Weights of a small transformer language model.
Training: a variant of Muon for these matrices, 135M tokens, 4297 steps.
Each number is 128 + 24 x the weight over its row's rms, rounded and kept within 0 to 255. Layers, rows and columns count from 0. The size above them is the row's rms in percent of the matrix's.

# layer 11 attention value, 192x192, rms 0.137, rows 187-191, columns 96-191
size [ 75  71  71  73  75]
[[148 142 142 124 116 127 111 133 170 167 139  98 150 124 105 205 116 124  80 128 102  94 125 147 128 141 114 120 112 146 122 116 101 132  85 158 129 105  71 133  86 149 131 121 129 167 113  96 133 133  89  92 104 156 122 135 115  81  94 114 148 110 109 103 123 150 122 100 142 138 190 133 101 107 142 116 119 126 148  91 102 128 137 109 116 113 107 139 145  89 123 121  80 118 157 113]
 [170 149 110  88 135 181 125 123 105 149 142 102 142  88 128 141 146 130 149 150 134 133  65 118 127 138 153 164 125 127  91  91 128 144 107 138  95  82 153 141 111 136 147 126 114 115 133  88 185 124 134 132 118 113 107 104 165 136 120  91  92 149  99  94 184 112 124 123 124 144 126 109 140 110 103 116 136 134 133 118 109 118 112 134 151 117 124  96 103 138  86 123 126 151 171 132]
 [155 111 143 123 177 103 171 128 108 164 142 146 167 112 131 111 122  93 111 118  63 150 134  94 113 122  97 124 144 132 155 101 115 104 132 126 133 115 124 161 115 137 130 116 139 121 148 128 127 134 103 127  75 103 128 157 133 115 134  93 164 111  78 135 159 122 130 139 120 121 129 164  79 128 134 142 119 107 120 158  96 115  94 166 119 135 127 136 102  93 135 135 139 127 119 119]
 [135  83  98 162 118 163 110 107 122 142 152 134  80 116 154 146 117 110 122 120 135 123 153 158 159 121 158 106 148 105 121 147 149 123 139 134 109 142 162 108  98 125 160 150  77 131 136 146 168 136 127 160  96 134 108 140  98 138 110 103 121 166 103 137 137 119 117 114  93 108 157 127  64 110 125 114 118 102 163 126 126 126 139 117  97 122 133 175 133 145 101 104 133  69 127 171]
 [152 109 119 102  95 147  89 139 163  83 145 113 101 156 121 159 153 171 122 112 121  93 138  88 116 152 183 174 162 132 157 155 153 157  95 119 145 130  97 177 119 133 152 161 129 113 122 138  89 143 147  90 136 131  76 133 152 129 147 117 117  70 133  93 118 133 120 149 112 117 145 129 129 126 144 136  78 166 150 145 100 157 142 151 161 137 139 145 128 150 147 125 129 100 115 129]]
# layer 11 attention output (transposed), 192x192, rms 0.241, rows 187-191, columns 96-191
size [ 74  75  75  71  75]
[[134  76 121 132  80 110 134 128 168 120 130 154 147 123 137 117 132 131  94 102 166 147 121  71 122 110 131 110 116 115 145 149 117 120 153 171 157 165 150 175 118 117 147 165 137  89 153 185 149 165 104 162 164 127 106 133 124 125  95 124 127 126 150 116 116 150 122 139 122 166 128 160 127 154 108 104 145 114 106 169 104 145 164 109 160 125 134 134 109 126 149 115 109 129 102 153]
 [113 106 119 117 160  96 112 125 135  93 111 160 118 186 133  92  96 149  97 101 178 144 160 156 116  97 133 112 140 147 150 118 118 113 101 150 145 125 115 122 147 118  97 131 148 119 138 127 123 158 104 117 159 113 101 154 135 120 158 137 161 177 157 144 150 141 114 141 174 109 137 134 104 121 122 117  92  89 156  87 138 154 136 152  91  89 202 125 106 148 165 123 113  93  99 160]
 [125 153 126 111 127  82 100 153 100 127  89 103 101  77 136 128 120 141 104  96 142 122 128 121 135 119 127 122 129 160 163 110 139 130 137 149 141 135 119 108 143 110 119 149  94 136 110 145 110  71 105 124 173 160 129 126 142 108 108 151  86 119 182 118 123 102 168 140 115 155 119  78 201 110 157 113 142 132 145 132  89 173 125  97 143 105 117 148 128 176 128 107 123 125 140 120]
 [105 148 145 118 140 143 149 118 118 111 128  93 169 117  89 134 107 144 167 138 153 150 108  87 124 118 139 151 117 158 127 105 114 142 128 153 119  87  78 159 148 101 137  96 138 140 109 106 164 109 129 102 126 111 136 135 140 132 104 133 112 102 139 140 144 164 136 137 178 159  89 127 113 101 151 145 104 102 112 107 123 135 112 133 141  86 138 132 117 122 140 136 169 153  86 121]
 [103  94 139 116 137 142 121 132 149 151 152 148 199 146 121 112 129 128 104 136  91 117 131 167 142 181  51  75 118 148 159  92 116 126 162 118 133 136 104 118 138 158  90 141 127 132 137 116 114 116 121 113 140  90 182 142  99 121 124 155 129 130 168 117 108 167 143 151 119 117 123 146  83 118 147 123 144 123 105 109 137 142 134 143 126 119  88 123  87 109 124  87  85 102 151 112]]
# layer 11 MLP up, 768x192, rms 0.131, rows 0-11, columns 96-191
size [ 61 115  94 102 104 104  10 107 116 115  90 112]
[[149  66 108 109 178 112 121 109 150 146 138 142 149  85 156 111 131 118 132 125 159  94 105 107 106 114  94 172 108  98  70  62  92 112 122 165  98 128 121 115 137 150 148 106 133 144 136 166 136 133 139 173 163 135 157 142 113  96 111 118 142 112 164 110 134  85  91 156 111 135 125 136 149 129  81 140 121 132 129 105 139 122 115 140 146 165 114  92 165 137 129 135 117 147 108 159]
 [120 102 143 116 127 122 161 147 156 129 163 118  98 129 138  99 129 115 128 154 140 127 128 134 123 157  93 154 128 138 127 151 116 111 113 173 120 133 140 148  96 125 126 142 134 155 122 122 111 111 118  97 153 156 118 154 146 151 132 145 146 151 151 101 147 151  89 122 112 136 120 160 163 130 116  85 160 101 134 153 102 130 159 149 122  80 148 173 103 147 140 159  99 141 143 163]
 [ 98 117 130 126 164 149 133 143 135 123 145 114 126  84 143 108 108 152 145 108 109  98 124 139 126 102 118 145  99 146 137 112 148 147 122 170 150 123 129 116  85 151 155 121 130 122 137 114 126 102 156 148 141 122 144 103 149 137 115 135 123 107 118 139 113 126 136 124 135 130 128 118 169 111 117 128 160 101 113 123 125 125 175 100 105 110 181  96 118 116 105 121 137  92 153 162]
 [133 130 158 137 132 147 140 129  94 139 186 145 113 131 125 133 106 150  67  85 207  86 164 130 115 150 119 127 117 104 127 122 123 106 113 100 142 111 121  95 160 160 123 150 103 133 107 120 135 106 106 112 126 103  93 139 108 138  84 126 147 134 125 159 162 106  82 150 160 121 136 153 125 116 111 178 104 169  95 129 148 138 122 111 107 126 185 176 173 182  87  90 134  98 134 106]
 [134 124 123 117 159 110 100 115 103 141 102 124 106 135 144 128 120 116  77 107 114 165 127 121  94 109  92 169 157 135 160  84 140 124 145 156 138 134 133 157  89 172 163 149 122  77 167 119 120  84 116 164 121 130 121 131 113 137 126 162 144 134 148 161 139  78 113 134 112 118  98 135 130 144 126  84 111 118 122 128 120 116 134 101 133 127 107  97 166  86 103 127 106 137 117 139]
 [130 120 146 151 124 135 136 166 132 156 121 134 160 141 164 139 126 148 132 112 140 112 152 136 132 131  94 117 146  76 119  80 130 164 135  98 127 162 118 132 107 130 108 149 143 137 101 121 133 161  93 125  95 139 125 113 112 140 149 171  87 116 155 146 143 102 100 146 139 145 184 127 155 106 174 134 150 129 116 112  95 158 127  79 126  86 135 119 142 124  92 117 145 133 155 155]
 [101 145 113 102 105 153 144 115 162 117 166 124  72 114 144 111 175 131 105 121 149 103 102 118  93 112 142 111 118 150 140 117 119 189  84 133 130 118  71  99 106  80 113 156 104 141 159 106 130 118 126 150 125 138 156 134 165 136 103 118 108 106 144 153 144  98 204  76 163 116  70 114 118  69 160 121 110  98 104  75 138 132 135 117 117 111 138 114 118 136 136 148 161  99 134 131]
 [130 120 134 154 107  87 155 103 136 130  82  79  74 134 117 148  98 137 143 178 104 131 126 170 143 142  90 152  81 151 159 127 161 119 115  98 146 163 180 131 142  78 156  87 117 127  99 150 163 126 109 153  93  85  96 145 114 155 129 119 109  91  79 102 153 168 193 108 129  96  89 117 162 145 128 118 117 104 134 132 131 140 161 112 135 130 102 165  89 101 119 106 131 137 156 112]
 [130 128 114 150 156  93 119 129 164 155 104  92 105 124 127 114 146 134  96 117 108 122 123 137 112 147 176 161 140 113 103 127 161 161  81 114 127 120 110 176 135  96 120 198 102 153 105 143 154 110 110 123 118 140 143 138 166 119 146  86 167 126 124 127 111 129 127 208 140 148 131 149 104 128 134 162 120  88 157 110 127 135 133 138 130 134 136 156 131 110 106  46  98 147  94 118]
 [ 93 138 138 115 163 128  99 167 130 135 129 132 135 139 141 131 138 177 152 129  96 181 185 127 121 174 124 134 132 143  96 164 149 101 168 136 113 181 143 121 136 103 181 118 140 108 143 139 105 107 130 123 140 125 123 138 166 152 125 144 130 161  80 160 109 107 127 152 136 142 138 114 147 115 128 121 116 100 104  96  97 135 102 162 141 123 115 134 179 132 106 128 115 155 139 132]
 [134 154  74 152 124 135  98 120 173 131 118 113 126 124 120 136 174 139 158 100 177 126 139 107 142 151 137 132  77  87  95 120  99 104 147 173 140 144 115 170  80 190 121 119  98 135 113 154 113 148  94 128  83 106 137 164 138 110 148 153 152 157 156 117  92 148 132  99 104 118 108 105  91 152 115 154 110 109 125 117 127 116 154 123 167  68 139 146 124 148  86 124 138 132 119 100]
 [127 134  83 144 134  99 127 138 169 146  91  85  84 117 111 114 137 145 163 169 150 125 120 167 119  95 123 147 114 135 109 152 161 137 173 111 163 116 154 144 106 159 153 150 126 105 113 183 142  95 130 136 152 106  94 138 144 146 160  91 122  93 122 132 127 120 135 109 163  78 144 144 156 151 146  98 129 143 128 116  73 160 101 154 126 143 127 148 149 142 166 114 144 133  94 143]]
# layer 11 MLP down (transposed), 768x192, rms 0.0327, rows 0-10, columns 96-191
size [ 61 120  94 115 104 114   8 103 118 116  88]
[[146  93 200 147 102 101 131 140 105 117 171 126 110 131 133 122 193 184 134 147 118 126 151 102 126 122 167 144 131 135 135 129 151 125 100 116 133 124 140 124 151  71 122 162 168 165 165 100 132 121 101 175 144 141 121 146 171 131 117 148 134 114 120 151 130 150 185 131 149 114 111 132 148  96 152 129 139  94 108 143 125 108 146 103 129  94 115 173 168 160 197 148 134 117 128 125]
 [129 118 134 118  97  84 127 118 113 131 147 130  74 125  89 123 116  47 127 128 145 129 127 162 175 118 101 141 115 129 135 106 126 174 119 118 120 153 105 132 100 133 137 210  85 127 130 153 120 103 143 154 173 152 104 125 110 120 136 106 127 132 104 108 144 104 125 164 135 168 127 103 113 103 120 151 146 140  76 131 117 119 133 127 110 132 130 119 130 106 111 108 122 113 154 120]
 [125 119 130  76 130  82 135 109 117 146 106  60 145 107 119 115 142 154  90 108 131 125 100 135 142 121 143 117 141 143 127 109 104 146 139 133 128 141 155 120 107 115 130 130 127 127 162 125 122 105 109 125 133 144 136 124 121 128  91 132 125 120 116 154 104 126 123 120 201 103 146 123 154 139 126 150 115 126 109 110 141 106 139 165 115 154 131 131 169 122 144 130 116 137 158 182]
 [127 143 129 162 101 156 112  84 148 112 147 122  35 113 132 126 138 115  93 103  89  92 121  91 107 145  64 112  74 116 114 164 111 136 159  90  99 144 128 106 146  99 109 123 138  86 134 163 146 120 121  76  85 138 115 103 103 108 104 103 127 112 113 167 117 136 141 167 111  81 108 129 122 129 122 134 133 136 103 102 126 155 123 100 158 103 158 142 104 126 165 151 114  91 137 128]
 [ 87  99 116  89 136 111 114 113 127  96 111 135 114 119 151 121 135 121 124 119 124 111 125 129 147 115 141 101 106 167 124 111 136 143 137 131 134 168 139 122 149 108 115  98 124 164 122  66 138 116  82 128 124  78 123 202 128 143 101 139 162 112 158 139 146 128 162 168 140 126 159 152  92  91 148 137 133 136 156 117 104 128 122 107 135 102 124 126 128 139 125 143  94 122 143 152]
 [ 92 143 117 173 116 153  95 161 110 136  92 122 125 127 126  98 141 120 138 120 119  99 156 119 180 121 105 139 155 108 117 116 152 121 176 131 101 105 128 118 170 114 162 105 117 170 135 135 118 163  95 131 105 134 105 128 133  99 118 133 163 150 137 137 154 117 116 150 136 156 148 113 131 146 121 145 134 125 144 119 146 180 106 122 128 142 165 139 152 110 131 155 127 157 138 145]
 [152 122 153  95 137 139 121 121 157 110 150 148 118 130 157 104 140  99 127 107 111 111  94 139 128 107 115 110 131 117 113 112 125 142 134 116 137 146  96 113 131 120 140 148  73 112 158 120 112 152 124  99 147 137 125 160 107 162 131 140 122 103 161 164 137 101 165  98 130 154 134 130 103  86 120 110 126 122 136 137 144 149  97 153 106 200 135 172  98 113 123 153 134 165 132 123]
 [122  90 106  68 136 136 152 123 131 161 136 123 153 116 160 153 126 111 106 160 131 117 128 126 123 130 118 141 154 127 112  93 145 121 147 127 154 109 162 164 119 129 122  60 137 153 115 132 168  93 145 173 100 179 109 153 106 164  98 138 171 116 152 114 151 119 134 135  98 132 147 136 100 134 121 130 156 155 142 149 115 136 106 140 131 131  70  92 105 169 136 118 118 146 109 177]
 [107 122 142  98 125  98 110 147 126 133 131 147 137 160 144 101 134  78 165 151 129 121 155 172 123 154 156 108 155 120  94 153 146 124 142 138 166 173 146 165 130 158 136 127 142 149 123 136 137 166 112  96 153 136  73 107 112 163 113 118 170 132  99 168 154 117  95 142 110  93 156  84 178  90 119 107 122 161 150 118 127 139 148 127 128  96 134 121  84 103 112 118 129 156 142 130]
 [121 127 173  75 113 139 119 111 122 147 121 176 142 104  99 170 108 133 145  84 147 127 129 131 146 135 118 134 129  88 115 132 115  76 139 129  97 113 126 136 136  91 135 101 157 123 161 100 155 170 138 155 142 141 165  95  79 128 127 128 123 111  92 124 147 112 142 114 138 120 119 150 152 170 167 110 141 127 133 142 139 131 107 146 120 111 110 146  85 142 161 175  93  89 103 112]
 [132 125 148 123 154 167  82  93 133 203 139 137 119 122 129 131  92  84 149 124 138 105 140 105 115 113 137 106 115 124 180 111 128 106 139 114 146 171 105 122 140 126 132 109 104 174 106 135 100 100 145 133 164 179 157 104 102 120 136 160  85 112 161 126 160 138 106  91 105 160 126 111 131 106 113 107 117 113 115  94 140 113 161 131 111  82 126 137 118  92 150  92 126 163 130 106]]